config = dict(
    weight_decay=0.76,
    grad_clip=0.5,
    final_lr_fraction=0.05,
)
Each number is 200 + 20 x the weight over its row's rms, rounded and kept within 0 to 999. Layers, rows and columns count from 0. The size before them is the row's rms in percent of the matrix's.

# layer 3 attention query, 384x384, rms 0.0295, rows 214-256, columns 352-383
112,193,203,263,189,201,234,187,186,200,195,193,215,174,204,174,196,229,214,177,178,230,204,184,203,169,216,194,206,221,198,214,195
135,170,223,176,233,195,175,198,197,208,204,228,189,183,183,181,207,229,236,221,254,166,193,183,168,236,216,172,192,176,197,197,211
111,214,231,253,216,199,227,200,219,204,168,193,207,160,206,167,194,243,227,190,182,207,238,193,228,176,216,205,212,238,178,199,215
143,218,232,222,219,228,217,202,170,185,184,184,208,190,187,216,157,248,222,207,193,206,202,207,172,197,204,200,181,220,176,197,221
128,196,171,204,173,195,210,188,221,219,206,209,200,228,227,193,205,171,170,171,196,239,207,181,261,197,201,221,245,207,192,210,173
124,189,201,157,208,187,181,200,200,177,213,262,190,209,182,202,245,157,168,250,190,181,177,190,170,234,167,209,192,187,243,226,196
125,167,129,224,169,178,206,183,207,204,213,205,193,204,217,199,208,167,189,157,208,220,205,189,253,183,174,219,227,186,182,210,161
132,177,183,195,187,211,205,223,208,188,187,201,208,214,203,206,206,236,197,174,217,197,204,220,196,197,186,191,189,205,178,199,197
127,183,131,238,188,187,216,194,217,215,191,198,216,224,224,196,192,194,214,181,181,209,214,200,252,196,189,203,237,186,175,204,189
124,218,242,220,193,210,207,208,185,190,191,199,202,175,210,196,191,239,190,192,158,221,197,199,163,196,257,173,174,238,186,180,209
097,174,182,231,195,174,222,187,196,202,202,221,196,203,242,192,176,207,207,165,201,216,225,185,245,187,217,227,226,216,175,190,187
107,180,191,234,176,197,229,185,221,210,228,166,216,206,225,196,196,206,236,181,195,180,205,201,263,197,217,250,243,197,173,182,187
112,206,202,180,174,221,181,190,167,190,198,215,197,190,195,185,200,204,208,238,193,195,182,216,177,195,190,201,177,216,240,222,200
137,198,235,192,180,204,196,194,173,214,213,225,199,182,184,200,216,230,200,211,201,210,195,212,148,203,228,204,135,200,213,195,228
117,233,245,188,162,207,200,212,181,183,192,188,206,194,167,192,192,200,190,221,216,203,184,232,115,178,211,181,174,198,222,183,239
136,186,238,214,200,200,187,177,208,235,213,216,196,195,193,225,219,181,212,217,201,170,197,187,194,193,178,227,182,202,210,199,189
120,202,186,220,182,202,236,203,192,222,204,177,214,197,221,205,208,226,219,157,211,193,223,206,256,182,198,216,238,206,180,200,188
153,211,187,181,169,194,224,176,215,204,216,207,190,218,204,210,202,199,189,207,207,183,187,188,177,225,197,191,174,190,174,160,205
131,217,185,178,218,207,178,232,203,178,192,224,191,204,187,181,205,197,175,201,187,241,187,194,200,212,206,167,176,196,218,231,199
123,206,185,231,208,188,226,190,214,216,206,184,208,187,217,205,193,230,217,175,198,190,209,196,277,193,187,231,241,224,174,199,173
133,193,185,232,202,194,225,191,215,232,210,189,214,198,222,199,201,217,216,199,192,181,213,188,282,181,183,218,225,219,191,230,187
137,196,156,218,173,195,195,202,218,195,193,219,194,215,219,187,204,174,185,198,202,215,196,201,190,214,205,196,201,185,186,191,202
118,232,228,164,229,219,174,215,192,165,186,199,193,204,174,192,176,231,182,189,194,224,200,209,173,204,221,197,198,233,215,187,226
154,200,190,169,238,213,150,212,184,224,218,248,203,221,208,199,239,207,184,186,172,216,192,191,214,188,196,229,180,212,191,232,180
104,208,210,220,162,241,212,186,181,223,192,166,211,189,206,198,196,268,204,179,202,242,213,183,215,162,224,244,191,204,185,200,193
131,222,214,205,221,204,189,200,213,196,187,203,197,184,174,203,196,239,195,198,204,229,191,198,174,201,208,191,187,216,237,185,211
117,199,183,177,228,193,206,202,223,185,205,241,193,206,179,188,181,187,194,241,188,219,183,192,201,241,185,182,209,204,211,200,202
135,212,207,183,213,184,187,193,206,188,208,231,197,220,223,209,211,150,200,211,175,187,191,192,228,211,167,219,216,224,223,226,171
118,194,162,207,196,180,231,188,217,203,206,188,194,200,197,169,195,206,204,187,212,218,197,179,197,207,219,188,217,182,155,183,196
143,182,199,160,217,194,182,193,192,192,207,207,178,238,206,192,179,192,169,198,209,239,184,218,172,212,248,158,173,196,199,190,186
137,181,241,219,176,197,225,197,182,204,213,164,199,200,206,186,203,226,182,176,221,186,214,201,209,201,220,173,199,207,167,195,202
129,193,164,161,188,217,185,234,186,210,188,180,210,230,218,205,206,198,180,199,215,207,204,208,217,196,173,192,209,199,203,210,206
144,182,220,213,222,197,206,205,211,190,204,211,196,159,177,184,172,226,210,211,201,203,202,175,161,198,222,197,189,196,139,189,208
118,211,215,157,232,209,155,201,195,152,193,220,193,181,182,191,211,172,166,233,190,209,185,201,109,206,207,158,160,194,213,217,221
140,191,217,237,203,224,215,193,195,192,226,168,203,181,198,195,178,229,229,183,192,191,209,183,234,174,194,212,219,210,174,204,199
115,210,172,224,157,171,202,184,194,235,229,225,210,198,211,181,247,174,193,164,195,217,214,181,242,192,203,231,220,196,205,204,160
137,167,204,204,232,217,204,193,209,210,174,214,205,200,195,237,179,235,211,184,177,221,213,183,209,172,163,205,214,204,162,214,194
117,203,248,221,200,203,182,207,205,207,213,173,210,193,199,203,189,221,222,205,176,181,201,195,173,182,212,228,196,213,214,204,214
137,184,177,191,229,191,179,182,216,230,206,212,190,224,218,202,216,168,199,184,174,196,190,189,242,192,203,225,213,189,228,210,172
134,203,204,188,236,204,170,218,232,195,234,190,206,217,191,226,218,185,194,208,201,194,198,200,256,177,171,211,214,186,236,230,184
135,203,203,162,177,185,227,214,189,175,180,208,205,229,209,204,194,189,190,192,200,203,183,198,182,223,185,198,205,202,181,176,229
149,186,198,233,216,210,200,218,183,208,210,187,203,167,195,206,212,206,239,214,191,183,212,207,212,159,173,222,214,190,204,226,203
077,203,202,205,169,216,202,199,221,236,197,161,185,186,174,193,217,215,186,178,184,196,180,175,180,171,206,199,242,182,207,207,213